Weights of a small GPT-style language model, trained from scratch on English Wikipedia.
Architecture: RMSNorm before each block, rotary positions, untied embeddings.
Training: a variant of SOAP for these matrices, 2529 steps.
Each number is 128 + 24 x the weight over its row's rms, rounded and kept within 0 to 255. Layers, rows and columns count from 0. The size above them is the row's rms in percent of the matrix's.

# layer 8 attention value, 96x96, rms 0.133, rows 2-31, columns 0-95
size [ 73  84  86  87  84  73  84  90  90  86  80  76  79  76  78  79  71  78  76  82  68  72  79  77  77  75  87  71  72  64]
[[116  71 145 128 130  86 147 100 136 147 114 153 130 112 114 138 158 145 142 147 127 152 159  83 110 140 170 120 120 104 115  93 133 101 144 102 133 150 132 141 132 137 116 108 172 145 144 130 116 148 119  89 148  85 168  95  80 143 138  93  88 137 123 171 147 164 124 141 115 145 107 152 142 175 134 126 119 152 109 144  89 137  98  92 128 176 104 133 147 102 176 119 139 134 120 138]
 [122 139 106 106 158 119 103 142  65 121 119  99 139 159 140 118 120 127 128 139 177 126 124 120 143 150  99  73  64 128 118 128 152 104 129 112 148 113  87 153 103 114 126 116 123 110 120 165  86 113 107 108 176 147 117 183 134 134 150  84 121 122 150  94 147 111 136 151 119 117 150 118 110  97 155 127 113 105 168  79 106 119 150 142 108 151 148  75 132 111 118 123 118 127 131 122]
 [ 97 114 140  85  91 110 158 129 114  80 100 128 113 113 142  77 136 135 194 141 127 148 117 133 123  97 102 121  76 112 160 152 159 123 113 141 115 143 141 138  98 120 114 148 123 123 182 144 164 108 140 146 170 154 132 139 141 111 125 146 140 152 102 171 182 137  85  94 133  97 130  96 113 143 124 119 112 107 105 100 134 129 144 138 101 115  93  91 115 131 124 146 125 124 155 130]
 [119 111 141 114 104 128 127 110 161  99 111 131 119  95  82 138  70 132 147 121  81 121 110 150  89 128 108 130 145  46 123 107 104 166 152 104  98 126 152 139 149 140 136 139 120 117 143 116 111 120 125 126  94 140 140 108 148  86 110 122 101 130 140 132 137 146 134 158 118 155 155 128 136 136 127 117 153 142 102 170 111 122 120  87 123 105 125 150  97 156 211 133 122 127 104  89]
 [130 175 128 142  87 158 137 162 125 142 139  98 145 132 117 164 134 100 107 123 131  84 138 160 135  72 140 140  68 157 124 158 114 146 126 155 150 154 130 131  91 124 129 138  96 183  76 146 114 159 110 154 135 163 154  89  87 154 147 174 111 178 123 121 126 137 153 133 104 130 135 130 160 120  95 112 110 130 150 137 142 128 112 146 134 114 134 110 144  92 142 120 125 150 128 147]
 [147 160 117 119  99 165 165 140 128 147 131 178 146 135 100 109 125 136 118 102  86 124 107 132 141 126 113 151 149 112 160 150 140 100 118 107 169 123 159 146 150 137 151 123 113 171 156 143 152 131 146 108 156 137 123 106 114 139 103 111 115 107  84 152 112 151 178 110 135 145 170 109  86 160 109 140 121 191 122 114 117  73 103 144 140 135 138 146 169 165 119 144 137 101  93 125]
 [140 125 146  94 132 126 124  79 104 128 165  93 148 161 145 128 134 121 139 103 164 118 150  83 146 134 142 140 132 156 115 133 151 147 136 102 111  76 117 105 122 134  74 139 134 115 136  92  99 137 135 131 107 145 119 136 206 102 130 159 115 111 149 132  88  94 153 132  92 130 179 127  91 136 108 121 156 154 125 104 150 125 140 149 142 138 165 158 128 100 164  86 142 108 113 120]
 [101  82 135 169  78 115 168 132 143  78 138 165 124 125 103 112 128 144 109 130  96 142 138 115 156 111 141 141 155  73 119 156 128 174 126  96 136 158 150 143  90 143 127 135 137 112 136  82 142 124 120 128 135 116 180 109  79  93 111  93 138 147 121 116 128 125 131  88 113 127 154  87 145 138 116 120 113  80 143 119 101 133 117 102 101  95 128 128 138 133 134  97 177 126 122 146]
 [134 133 142 140  51  99 175 167 126 127 119 174 129 105 100 118 124 107 129 141 104 118 147 123 110 137 139 100 114  83 113 141 128 138 121 152 115 113 117 135 118 121 125 149  97 130 141 160 165 131 131 113 204 117 133 170 141 145 117 140 132 145 145 138 192 154 149  88 151 106  96 108 150 128 143 131 108 131 138 108 160 105 118 126 142 143 137 150 133 154 120 111 161 102  80 173]
 [152 102 121 115 126 125 152 157 167 164 132 123 116 139 121 141 137 155 133 102 102 161 143 120 142  95 150 162 144  90 132 172 114 138 147 106 137 142 149 182 110 102 120 112 119  99 114 161 127 103 133  95 148 155 118 136 117 166 110 151 106 152 134 118 142  77 106  67 134 137 147 134 145 148 134 139 169 113 137 216 139 148 114  85 136 130 107 131 142 126 134 165 138 164 116 129]
 [ 91 151 149 156 138 118 151 111  82 119  99 132 126 151 113 180 142 112 141  94 107 131 136 185 163 123 138 109 134  95 123  82 102 152 166 158 100 142 142 140 106 133 173 138 168 141 137  74  93 160 118 129 124 125  98  99 138 121 122 103  79 121 135 116 139 156  98 116 148 146 144 123 173 127 134 134 108  95 145 142 158 117 130 113 131 122 130 139 116 126  92  83 164 149 144 141]
 [116  98 115 107  97 127 107 115 138 146 147 133 113 209 110 151 161 118 116  98  80 109 137 166 130 124 101 105 117 102 173 127 126 101 157  91 123 160 165 141 122 135 133 102 116 165 169 152 111 108 106 132 169 128 145 126  98 122 125 141 146 171 121 161 125 136 134 148 144 104 128 111 128 151 134 109 112  86 141 156 112  99 137  99 127  80 110 158 147 153  97 167 117 131 113 152]
 [144 131 123 129 128 138 113 127 106 135 143 145 146  79  72 125 132  95 129 148 177  93 105 176 125 124 168 109  68 144 106 148  83 133 141 147 118 116  90 111 114 131  76 143 126  99 144 109 140 129 121 103 114  98 128 107 129 100 126 120 112 162 127  93 137 110 141 110 178 115 174 119 122 174 138 126 140 143  92 142 142 139 122 135 130 117 104 109 154 126 103 134  98  79 154 165]
 [122 160 119 139 148 143 109 131 119 112  88 111 175 123 134 133 136 133 163 165 101 102 166 177 145  78 106 139 160  99 139 109 118 131 126 181 120 146 129 114 113 132 127 120 133 167 119  51 135 149 127 131 137  95 139 141 138 128 123 124 122 184 119 128 152  81 152 102 138 134 119  89 133 152  91  85 134 145  89 121 146 142 102 122 153 138 128 166 130 168 157 101 117 120 119 133]
 [132 134 112 120 168 128  92 111 115 148 163 158  80 139 168 136 133 154  98 124 132  89  92 157 147 156 137 151 129 183 107 134 160  95 139 134 155 130 114 108 110 119 173 126 158 145 117 122 123 123 142 162 111 130 145 121 136  83 139 133  91 101 101 128 117  92 128 125 102 156  97 160 112 143 141 142  93 109 135  97 153 137  99 118 135  70  92 126 105 107  91 130 126  99 126 173]
 [208 120  86 151 151 183 150 102 139 131 147 116 119 123 159 168 152 141  77 137 153 153 110 104 142 107 155 115 120 173 152 113 160 150 126 130 113 160 153 119 150 148  85 135 119 118 146 122 131 123 144 106 105 112  82 160 149 145 156 146 137 152 145 119 124 149 119 142 100  87 127 111  95 145 163 149 143 167 107 113 125 115 129 148 151 122 129 149 140 144  92 131 136  96 114 154]
 [154 112 127 102 149 157 109 115 101 118 140 121 141  78 150 103 133 115 102 159 112 118 170 114 140  78 128 147 114 150 139 142  93 138 154 153 142  99 140 112 136 127 134 171 125 126 111 218  94 148 104 132 153 106  79 125 128 134 154 104 137 129 145 162  77  89 107 153 151 112 105 153 143 101 122 136 150 153 136 142 117 112 108  96 127  94 130 124 113 140 118 127 169 135 162 139]
 [151 133 177 157 146 159 127 117  95 147 172 113 153 119 110 149 115 118 137 120 141 130 132 128 159  78 117 135 125 158 103 112 129 103  83  90 131 137 112  86 163 123 143 104  86 151 133 132  93 143  68 116 113 106 129 128 175 134 132 142 153 120 150 117  84 131 146 160 153 144 102 118  98 161  88  98  93 126 132 156 127 126 112 136 102 185 139 140 156  99 139 111 124 117 100 124]
 [151 108 153 130 144 145 153 117 102 140 151 132 121 140 140  91 138  99 103 108 154 133  74  98 115 151 132 162 130 123 118 135 147 138 160 167  93 117 135 137 133 136 119 150 146 175 132  95 154 148 141  84 121 114 192 139 117 149 131 151 154 117 142  93 148 109 120 119 170  76 152 116 124  93 127 145 135 156 164 159 138 164 155 131 112 137 181 147  93  99 142 153 120 125 170 139]
 [138 147 179 135 154 111 156 152 128 128 118 106 152 110 118 137 138 145 133 127 125 115 144  79 133 132  89 110 121  91  76 163 133 146 125 136 122 148 132 151 146 110 136 121 128  81  78 106 126 144 152 102 127 122 109 105 135 142 171 117 132 130  93 124 128 143 156 128 125 112 171 170  77 183 150 116 121 198 141 119 118 134 144 134  91 161 122 149 142 147 148 173  86 125 131 127]
 [ 95 127 113 102 145 160 116 108 148 132 122 135 117 141 121 127 105 134 125 143 137 102 121 146 125 144 128 151 144 124  94  66 119 128  86  88 115 129 142 171 129 127 134 100 131 105 171 131 165 109 124 128 117 194 123 118 148 118 149 135 155 123  87 143 128 145 125 121 107 108 112 157 107  94 102 130 157  51 160  71 121 149  98 112 160 140 141 171 123  84 142 136 113 122  98 120]
 [100  91 144 111  89 114 148 135 135 112 107 106 101 108 134 123 126 160  86 142 107  82 125 130 131 163 141  98 145 146 156 103 139 150  98 135 104 116 153 152 100 136 134 111 135 142 140 130 181 139  75 123 185 132 130 128 148 127 117 106  99 148 127 178 101 109 134  97 164 136 125  96 169 132 154 142  96 130 127 110 145 155 150 129 132 124  85 108  76 105 137 124 127 163 126  79]
 [139 143 130 146 107 131 180 119 136 146 113  96 163 143 155 130 112 120 127 143 156  98 127 159 146 111 128 134 155 111  96 137 191 168 130 152 134 118 107 113 130 148 126 116  68  91 141  98 121 146 191 125 120 136 121 113 149 152 128 133 135 157 115 145 110 126 152 169 131 141 132 111  83 102 146 127 179 121 118 136 184 119 126 151 122 106  69 113 149 171 141  97 130 108 129 133]
 [124 137 157 142 149 120 129 145 104 132 123 128 130  81 115 133 109  92 111 145 162 100 155 169 129 112 164 116 134 142 104 110 107 172  92 145 141 150 148 123 136 176 134 125 111 171 137 112 132 110 142 127 145 126  62 131 141 127 111 107 145 123 128 122 163 159 183 142 118 126 117 127 176 151 135  97  88  96 124 115 117 128  81  85 111 146  65 164 126 141 133 132 114  96 133  97]
 [ 94  99 130 153  76 152 168 114 185 144 136 124 128  97  93  90 108 138 146 150 106 137 148 106 106 118 150 108 141  79 144 150 129 130 115 122 130 139 104 133 114  81 153 134 126 131 129 119 180 157 162  67 106 109 125 138 124 127 130 111 109 115 137 165  93 116  99 125 132 128 170  92 125 121  91 113  98 118 154  97 147 116 149 107 152  91 136 144 136 144  97 118 145  87 105 123]
 [138 164 161 124 120 101 134 128 128 129 134  96 105 147 126 119 116 147 127 149  61 126 139 117 175 168 172 112  96 173 146 154 143 169 145 101 140 141 108 101 124 134 141 118 104 109 120 140 124 116 112 114 154 132 146  89  93 116 117 115 196 190 135 129 141 111 154 110 105 144 136 120 120 136 156 123  67 123 135 128 154 153 119 118 106 113 126 113 141 179 117 135  94 155 109 142]
 [170 110 159 141 120 144 141 135 109 124 129 147 147 141 143 121  67  85 159 144 154 136 113 112 100 129 152 161 114 123 116 128  94 119 142  93 200 129 107  89 131  87 148 112 118 141 131 146  92 126 141 116 118 116 142 152 130 148 130 120 144 115 123 135 108 125 122 133 167 148 155 158 156  90 137 140 110 121 117 112 141 115 104 153 126 162 148 140  63 209 141 110 120 134 155 120]
 [129 114 105 109 130 138 124 142  91 140 122 143 124 109 102 190 115  90 137  77 105 112 164 143 122 131 173 142 142 132 146 163  82 138 132 127 137 132 124 101 115 125 103 117 132 157 105 124 187 130 120 188 135 208 171 125 125 143 130 145  97 130 119 153 132 120 178 124 140 113 100 111 122 154 150 114 140 112 127 120 140 125 152 142 109 155  91 133 134 131 113 181 122 105 137 149]
 [158 113 125 146 124 123 103 140  78 130 153 152 157 109 102 154 156 116 101 115 144 108 107  96 132 146  98 150 128 156 136 160 117  99 148 103 125 125 127 175 109 153 161 131 112  92 136 153 116 132 128 137 157 110 118 156  95 152 156 159  97  95 117 115  95  89 119 131 106 147 117 106 140 139 192 148 128 155 123 135 117 123 153 128 143 101 128 177 166  84 139 151 186 133 134 165]
 [118 127 117 162 111 143  82  94 128 125 173 110 153 140 135 148 141 138  95 128 108 145 169 169 148 151 134 132 152 124 183 139 117  97 113 105 146  75 141 110 149 102 144 135 102 121  89 127 117 123 147 141 158 181 144 154 177 152 135 168 122 146 128 122 148 157 148 111 136 120 125  92 132 151 114 143 123 161 102 150 159  94  95 110 120  93 160 154 167 150 115 132 143 140 143 160]]
# layer 8 attention output (transposed), 96x96, rms 0.174, rows 2-31, columns 0-95
size [ 81  92  98  89  92  80  88 107 102  89  94  85  85  89  81  85  81  84  82  89  76  83  85  91  90  88  93  77  79  81]
[[131 120 156 122 136 171 119 165 100 145 177 102  81 132 169 145 121 148 150 112  96 111 146 108 126 142 180 148 117 117 155 159 135 125  95 138 161 127  99 150 133 139 148 133 152 124 115 147  84 153 130 137  80 113 129 104 137 122 134 111 110 132  98  85 124 104 112  78 147 143 158 124 109 113 142 108 113 142 102 165 206 103 134 130 167 115 153 107 127 144 138 123 117 153 117 116]
 [110 126 140 101 111 127 147 124 122  92  90 118 153 117 145 147 144 134 127 147  95 141 107 171 124 125 153  91  97 134 135 148 134 167 130 126  82 127 145 132 103 149 128 114 138  94 147 122 142  84 117 131 134 171 150 119 156  96 111 180 146 127 169 115 120 100 132  97 138 190 158 114 112 123 140 126 130 139 137 117 141  91 111 170 138 129 131 151 140 148 137  49 176 114 168 116]
 [115 139 147 139 182 101 149 123 130 115 174 127  76 158  89 133 130 123 125 103 153 126  94 136 114 165 129 145  89 139 124 129  79 156 115 150 165 148 107 165  92 158 167 116 107 113 151 143 100 131 116 149 135 128 121 121 172 142 162 115 118 141 155 166 185 116 127 137 105 119 122 137 130 135 111 119 119 140 153 167  61 140 108 140 131 129 133 117 151 106 118  81 116 108 151 131]
 [ 78 148  98 127 133 169 129 120 158 134  99 120 109 127 138 113 120 163 116 137 141 142 163  96  98 150 110  91 125 119 156 131 154 104 101 154 135 109 147 119  98 141 135  94 102 167 119 121 113 141 148 133 136 113 147 111 129 124 169 137 112 124  44 156 106 150 100 132 133  90 150 148 133 105  90 124 123  95 159  83 154 128 138  76 157 153 160 144 164 145 136 162 121 127 127 126]
 [148 102 101 133 115 111 122  98 123 106 128 151 117 119 113 116 118  97 165 124 103 104 159 100 137 105 100 131 124 150 162 117 116 113 152 121 139 107 155  91 169 122 144 143 103 136 124 167 138 156 156 160 116 113 142 137 116 177  60  92 141 122 132 124 149 122  68 118 107 148 151  85 123 116 103 127 119 146  85 135 112  71 128  99 142 146 142 141 102  86 129 108 157 106  84 122]
 [144 135  88 126 158 110 124 122 129 102 158 110 126 128 124 172 137 125 168  89 134 114 149 130 136 156 110 172 134 136 137 111 170 122 118 110 132 137 133 113 133 116 138 120 158 143 112  79 112 126 122 104  41 105 138 124 158  91 119 164 117 120 162 110  83 139 111 177 134  86 147 143 178 119  94 118 100 131 164 155 123 136  99  81 133 138 154 103 144 107 131 142 121 110 125 137]
 [ 90 113 105 118  87  91 158 148 125 188 160 109 142 124 102 111 110  75 106 132 126 122 143 147 138 124 100 149 125 100 125 140 123 127 141 152 107 131 118 118 151 147 154 133 129 141 126 130 159  84  93 136 151  81 101 169 146 139  82 126 145 152 145  99 133 144 126 117 115 150 114 127 113 155 142 162 139 126 152  73 140 142 133 159 128 115 154 136 154 179 172 153  86 102 158 126]
 [136 171 120 106 174 142 162  91 128 155 129 114  69 163 108  92 111 136 130 128 131 100 145 101 164 136 164 123 103 153  97 112 128  91  83 110 140 126 138 128 175 129 133 101 152 131 123 121  47 133 167 131 136 139 112 147 139 130 105 119  90 133  97 126 139 136 130 132 137  94 141 135 136 117 106 163  78 105 107 156 160 142 144 126 171 137 161 114 151 129 121 118 110 152 127 123]
 [100 129 112 161 175 139 128  57 174  73 126 149 135 117  85 166 101 142 124 135 144 134 139 114 119 118 175 129 131 129 131 146 157 122  86 127 161 152 148 124 111 132 141 113  84 101 114 136  98 165 115 113 102 100 128 105 114 151 126 122 160 142 160  98 139  99  84 120 144 133 123 139 144 128 149 129 139 159 127 155 138 128 120 132 141 149 123  89 191 124 104  88 145 127 116 151]
 [131 141 135 136 123  95 117 134 136 110 118 134  99 134 148 131 122 122 116 162  75 145  80  83  88 126 112 110 140 144 123 131 121  71 140 141 124 165  83 123 164 183 101 100 149 117 134 120  60 168 147 146  97  97 111 111 119 136 154 127 114 114 126 158 116 140 107 130 146 115  92  86 132  98 107 139 145 136 138 144 161 121 131  89 114  94 138  99 146 159 110 103  97 115 117 103]
 [ 75 135 153 120 127 151 141 119 109 134 183 115  79 179 101 130  91 144 101 137 150 127 145 105 113  95 145 145 123 132 128 167 131 128 139 170 137 157 190 145 155 105 112 127 122  79 132 136 117 131 128 132 118 142 142 140  95 155 109 114 145 185  75 141 132 123 115 172 124 163 100 120 125  98 169 120  80 111 135 129 165 112 143 139 124 142 120 158 129 116 155 120 134 138 128 121]
 [152  98 127  84 156 124 152 117 136 101 159 132 102 104 139 107 124 129 131 120 131 163 114 142  89 135  98 128 159 154 150 156 102 139 145 133 160 120 163 115 142 129 149 120 148 116 101 113 107 125 114 129 103 163 103  74  86 176 135 146  69 173 103 136 109 131 116 119 123 132 130 136 171  84 124  91 108 109 121 170 112 159 135 118 125 141 139 116 114  70 110 144 123 105 167 104]
 [134 131 135 129  92 149 175 132 157 152  86 122 143 109 118 120 143 164 198 100  74  79 147 112  90 122 110 142 119 123  90  94 106 131 125 126 151 128 143 124 102 132 134 145 100 153 142 132 133 159 130 132 114 140  99 142 141 106 124 128 174 136  78 101 137 120 125 134 109 138 115 115  79 166 138 154  98  97 108 135  91 146 138 135  73 143 132  95 124 114 135  94 131 123  94 141]
 [110 137 131 140 188 101 117 116 132 147 128 135 124 157 117 133 102 123 120 143 145  62 119  89 122 113 152 161 152  93 151 127 122 129 152 198 133 148 132 106 163  95 125  95 105 143 123 109 129 132 131 129 105 118  84 118 117 120 104 120  99 169  68 141 139 135  93 127 122 130 138 125  81 155 123 132 116 142 132 101  90 137 103 110 132  80 144 109 156  80 114 149 126 152 147 158]
 [114 151 125 139 144  96 138 139 133 129 134 102 164  80 128 110 148 141 121 117  89 162  87 129 141 111 108 138 118 157 154  94 113 125 153  69 124  83  68 161 149 110 117 149  75 148 105 114 135 142 189 141 127 132 126 144 122 123 124 120 142 151 160 143 140 146 168 115 113 137 121 115  93 163 155 160  93 138 129 138 127 154 129 133 117 132 107 127  72 148 122 163 104 138 100 101]
 [ 98 100 160 121 119  77 110 194 155 139 116 179 122  87 124  68 100 129 132 115  55 133 135 131 124 148 113 102 162 136 140 111 157 136 147 118 129 134 103 124 140  90 136 119 153 127 133 113 127 131 115  86  95 120 120 117 115 150 140 121 161 108 173 140 112 159 140 107  86 100 150 108 123 149 171 114 120 111 101 101 125 148 150 138 120 148 155 130 128 127 124 161 112 121 112 157]
 [160 139 146 144 112 134  85 153 105 118 105 135 134 115  75 122 116 161  96 109 134 124  84 102 120 185 114 107 151 139 117 135 120  71 114 125 127 163 110 103  95 130 114 108  95 130 120 150 156  97 119 157 132 135 133  93 117 158 117 107 153 108 120 126  92 139 119  79 133  83 113 132 139 122 168 159 158 103 156 161 121 138 106 112 114 166 118 144  73 140 171 132 140 123 105 119]
 [131  94 110 100 106 149 121 133 127 169 154 105 151 116 112 115 117 137 120 162 129 134 149 115 125 120 112 155 119 133 124 150 121 149 127 147 123 128  91  92 125 122 110 177 114 158 115  91 142 120 166  92 103 130 109  84  82 120  97 125  78  83 121  60 139  80 164 107  85 122 123 123 146 137 152 100 151 112 133 154 156 100 158 123 102  99 132 121 115 107 134 133 148 109 116 174]
 [135 129 111 107  92 173 126 108 129 121 124 166 163 108 137 156 105  67 107 128 133 134 136 148 164 127 170 128 144 138  64 118 109  99  99  99 139 169 137  94 125  86 138 144 110  87 158 144 145 159  88 131 142 102 115 154 137 129 129 126 153 128 146 146 112 149 187 131  93 134  89 121 117 107 105 112 144 102 122 126 150 118 164 132 172 119 147 148  98 109 123 145 118 102 112 146]
 [116 105 134 115  93 170  93 120 138 126 147 140 133 142 131 144 109  99 121 166  98 128 139 110 117 117 171 132 117 113 114  90 138 132 132 152 165 149 106 110 154 126 104 136 129 142 141 124 127 116 117 110  81 110 169 149 152 111 143 147 160  61 116 128 189  92 134 126 117 123 142 161  96 149  65 140  81 117 139 117 192 132 115 130  92 124 164 125 112 120 126 131 118 117 119 164]
 [106 149 138 146 124 109 110  90 100 143 138 157 145 145 126 121 162 127 110 136 121 166 146 123 110  94  84  88 100 137 157 119 133  99  79 164 120  72 122 106 107 152 148 154 112 113 139 145 123 124 115 152 142 148 138 161 164  83 100 165  83 159 140 116 114 106 166 156 151 146 150 151 152 148 161  98 135 116 130 131  64 126 135 125 147 113  98 120 143 149  98 132 111 153 143 123]
 [136 169  94 125 118 128 131 143 114  87 134 128  54 119 125 148 156 115 134 134 182 103 129 105 114 148 148 133  95 114 147 134 136  97 161 188 123  97 142 105 164 133 121 103 116 113 130 160 122 169 115 129 139 141 147 139 138 127 175 131 173 143 182 152 128 130 121 123  90 165 113 129 163 141 144 139 121 129 124 150 172 171 124 155 154 151 153  99 122 127 104 131  96 147 141 137]
 [125  99 131  93 148 121 131 127 157 154 145 152 173 117 157  75  83 121 156 113 101 139 138  99 134  99 127 128 122 145 143 122 102 109 137 144 185 144 141 125 136 119 129  89 137 145 102 148 138 116 105 131 138 122 120 141 121 165 125 105 131 161 143  80 129 158  89 124 108 137 129 122 136 149 124 156 105 148 196  61  98 148  67 114 109 113 133 113 137 164 105 106 122 122 136 153]
 [118  82 136 143 123 133 100 100 126  99  94 128 116 137  68  89 147 176 178 156 114 127 112 106 127 152 144 131 123 123 136 160 125 156  98 170 164 159 146 104  79 111 148 128  99 112  64 122 106 141 140 147  91 100  87 169 120 101 136 126 120 124 124  99 151 127  83 128  90 134 139 139 149 168 140 124 100 128 117 130 134 107 151 148 111 115 146 137 128 124 132 151 123 160 121 140]
 [155 155 120 114 178 136  87 104 127 137 121 125 135 135 145 118 136 133  76 143 133 160 132 118 199 131 160 140 106 169 109 110 128  66  80 150 129 127 130 103 157 148 127 148 107 139 119 105  64 145 110 142 130 106 125 109 145 136 149 155 112 141 128 122 128  93 114 115 150 125 120 145 118 147 147 150 147 130 132 142 115 179 102 146  95 163 131 119 175 118 114 115  80 164 140 135]
 [124 136 118  90 159 106 112  98 176 109 112 144 125  95 114 134 146 122 107 122 159 143 127 135 108 105  94 137 132  70 139 140  83 109 140 132 131 163  99 148 200 122 153 111 132 109 121 168 141 128 167 128 112 136 122 119 152 141 194 139 119 112 133 119 117 115 109 104  90 172 145 128 128  93 119 120 113 146  98  91 142 162 154 107 140 154  96  99 110 132 128 108 124 126  82 153]
 [171 143 103 102 148 135 155 146 108 155 145 132 189 137 154 141 134 162  88 109 135 125 115 149 163 143 152  55 144 130 104 192 158 133 142 106 126 136 131 145  95 106 103 146 110  77 122 130 166 105 129 166 132 107 108  92 153 114 158 155 115 114 128 114 106 132 135 128 137 134 107 127 130 130 149 128 141 130 120 122  97 104 126 110 129 107 137 139 185 136 110 124 178 102 103 146]
 [156 137 127 179  72  98 150 114 148  89 128  94 165 142 100 129 147 127 148 156 147 158 119 114 147 142 118 119 175  96 105 115 135 154 123 128 136 120 165 121 130 154 145 134 125 133 123 156 137 129 135 101 124 143 131 145 171 101  93 135 118  85 106 141 121 146 100 123 154 119 125  88 180 107 156 144  87 159 126 137 102 132 134  80 116  96 165  78 114  95 117 112 118 109 150 160]
 [155 135 137 123  85 118 133 111 125  90 124 110 153 132  98 125 120 133 117 132 100 106 169 190  77 137 172 118 118 143 133  92  98 119 137 103 124 113 161 121 155 120 133 151 184 153 142 127  95 142 100 133  97 154 122 119 144 147 115 132 133 155 169 105 107 153 134 132 154 126  89 104 141 131 109 182 143 103 141 155 192 128 119 140 119 138 116 161 145 107 152 140 145  96 100 159]
 [124 164 162 161 123 116 120 165 160 108  85  93 141 129 121 106 109  99 143 131 108 144  94  92 102  99  91 136 138 161 124 126 161  98 113 119 126 136 141 124 157 147 161  99  73  91 162 147 121 120 107  95 129 147 124  46 119 111 107 124 107 156 132 121 118 161  67 164 118 104 156 126 124 137 137 113 127 115 166 110 114 143 135 126 108 128 160 127 122 120 125 143 137 149 101 137]]
# layer 8 attention query, 96x96, rms 0.128, rows 32-37, columns 0-95
size [ 60  78  73  84  69 105]
[[184 102 148 131 128 125 157 190 150 116 105 116 100  90 129 148 170 131 135 114 169 135 123 124 121 178 115 121 100 195 132 129 119 103 193  79 119 115 112 134 124 138  97 162 161 115  94 119 158 131 140 141 144 122 125 108 164 149 136  98  92 105 143 136 102 112 131 127 154 162  97 126 149 128 126 137 114 124 115 124 139  92 116 143 133 145 137 119 117 173 152 111 145 101 122 113]
 [106 141  99 141 128 101 143 121 103 149 102 104 121 102 172 116  94 120 141 111 102 119 138 117 126 168 161 116 107 132 134 153 151 124 134 137 123  83  83  99 151 131 156 142 136 121 136 138 124 104 135 139 146 107  61 119 157 191 113 121 186 124 136 133  84 136 142 145 136  97 123 131 112  90 112 106 125  80 158 173 123 165 139 131 143 111 150 152 126  98 127 117  87 157 152 107]
 [ 98 130 119 160  70 147 120  90 141 126 130 119 116 111 115 162 149 173 114 142 123 129 138 124 115 117  99 133 152 149 154 165 104 105 124 119  97 110 118 111  91 135 103 107 146 150 163 140 100  88 129 155  95 165 112 116 111  91 139 115 148  99 167 139 110 118  92 137 153 139 101 177 120  93 137 141 109  87 122 117 116 156  97 106 113  88 120 119  93 176 119 130 123 129  87  91]
 [132 144 146 160 133 111 140 111 123 105  97  93 143 144 157 119 146 133 105 123 129 123 106 154 119 111 175  99 113 138 141 130 116 124 141 110 113 120  74 138 125 149 118 154 160 127 137 155  98 117 120 144 136 125 156 177  95 133 136 196 115 138 113 176 138  97 171 100 135 132 142 122 141 149 142 137 144 114 131 134  60 147 122 113 174  92  89 110 182 134 163 139 131  87 104 137]
 [132  95 134 129 161 149  96 146 133 145 158 112 115 174 132 161 155 110 126 147 154 149 138 121 122 123 199 101  91 162 115  83 148 173 161 143 124 131 105 148 102 152 111 164 131 130 153 126 161 139  90 125 148 117 150 138 143 131 155 156 125 124  71 119 176 121 119 138 106 140 144 103 142 131  92 114 156 129 147  95 141  96 167 155 126 121 112 134 144 132 158 118 176 127 156 116]
 [126 129 105 129 141  99 159  99 164 127 131 161  99 115 110  67 164 182 128 147 144  86 124 150 124  91 121 132 120  99 161 125 106 114 114 115 108 139 150 124 155 123 122 101 156 115  82 115 147 138 129 107 157 132 124 150 131 174 129 120 134 115  95 179 129  96 182 159 148 119 139 129 173 136 126 163 119 135 125 181 114 145 119 113 160 153 130 119 170 130 121 156 143 165 117 145]]
# layer 8 attention key, 96x96, rms 0.13, rows 32-37, columns 0-95
size [ 78  70  76  80  86  93]
[[137 144 133 103 139 164 112 116 135  90 106 124 121 142 100 113 115 124  97 159 173 164 166 121 167 125 117 122 135 101 124 124 151 145 127 158 141 141 108 130 166 111 105 142 130 144 133 138 137  98 118 123 108  97 115 137 140  22 131 146 139 159 126 139 155 120 155 126 172 125 107 123 178 108 108 110 110 180 161 106  94 162 148 107 158 114 103 116 132 151 136 155 130 132 145 140]
 [135  93 149 145 113 137 141 125 125  98 130 132 146 135 121 145 117 140  91 127 138 152 170 162 146 105 118 162 100 103 113 122 130 109 163 161 148 122 137 149 161 124  94 162 129 119 101 150 151 160 145 110 119  83 109 139 159  94 145 145 193 177 109 133 157 120  96 149 170  88  79 112 179 141 130 114 113 175 149 107  94 124 119 157 132 107 124 155 131 116 110 142 156 127 131 121]
 [128 115 163  82 183 122  99 149 115 119 206 152 128 154  84 106 112 120 123 101 150 179 150 130 140  99 119 109 105 144 100 149 129 126 174 149 130 116 139 165 119 140 136 143 138 106  98 132 132 118 181 126 144 121 141  85 121 149 109 106 135 105 103 158 133 160 113  90 159 117 166 117 136 112 135 138 104 106 116 159 147  90 152 140 114 122 150 148 127 148 105 144 135  96 137 150]
 [166 143 129 124 163 147 153 136  89 154 133 144 117 139  89 104 123 144 145  94 159 132 118 135 126 133  80 126 114 178 142 142 174 178 142 144 129 156 141 165 107 134 144 148 128 121 123 137 116 128 179 141 133 171 110  92 138 165 141 126 150  89 125 121 125 112 104 119 142 144 168 141  80 129 120 140 149 140 107 118 161  97 126 135 179 169  92 172 147 124 145 102 135 167 137 133]
 [116 141  76 154 138 115 121 158 163 175 142 136 126 121 148  95 131 118 134  90 140 101 125 126 128 163  98 145 147 134 183  75 143 155 146 113 126 139 141 169 138 165 143  88  89 120 104 112 134  82 179 110 133 136 128 104 154 135 134  98 124 113  86  96 140 143 151 177 127 126 146 153 107  88 137  99 112  96 138  89 161 107 132  99 153 136 120 124 123 135 105 125 116 142 128 114]
 [160 188 167 127 127 133 140  85  73  89 178 133 107 133 106 167 131 181 111 159 153  98 152 158 149 140 161 129 143 122 102 132 117  86 118 154 129 175 148 127 132 129 121 135 146 149 134 148 130 171  83 131 104 132 135 124 103 123 142 134 148 107 174 126 124 153 106 123 108 114 103 102 168 134 130 134 130 104 127 101 116 160 133 140 114 131 148 144  92 104 130 133 136 161 109 164]]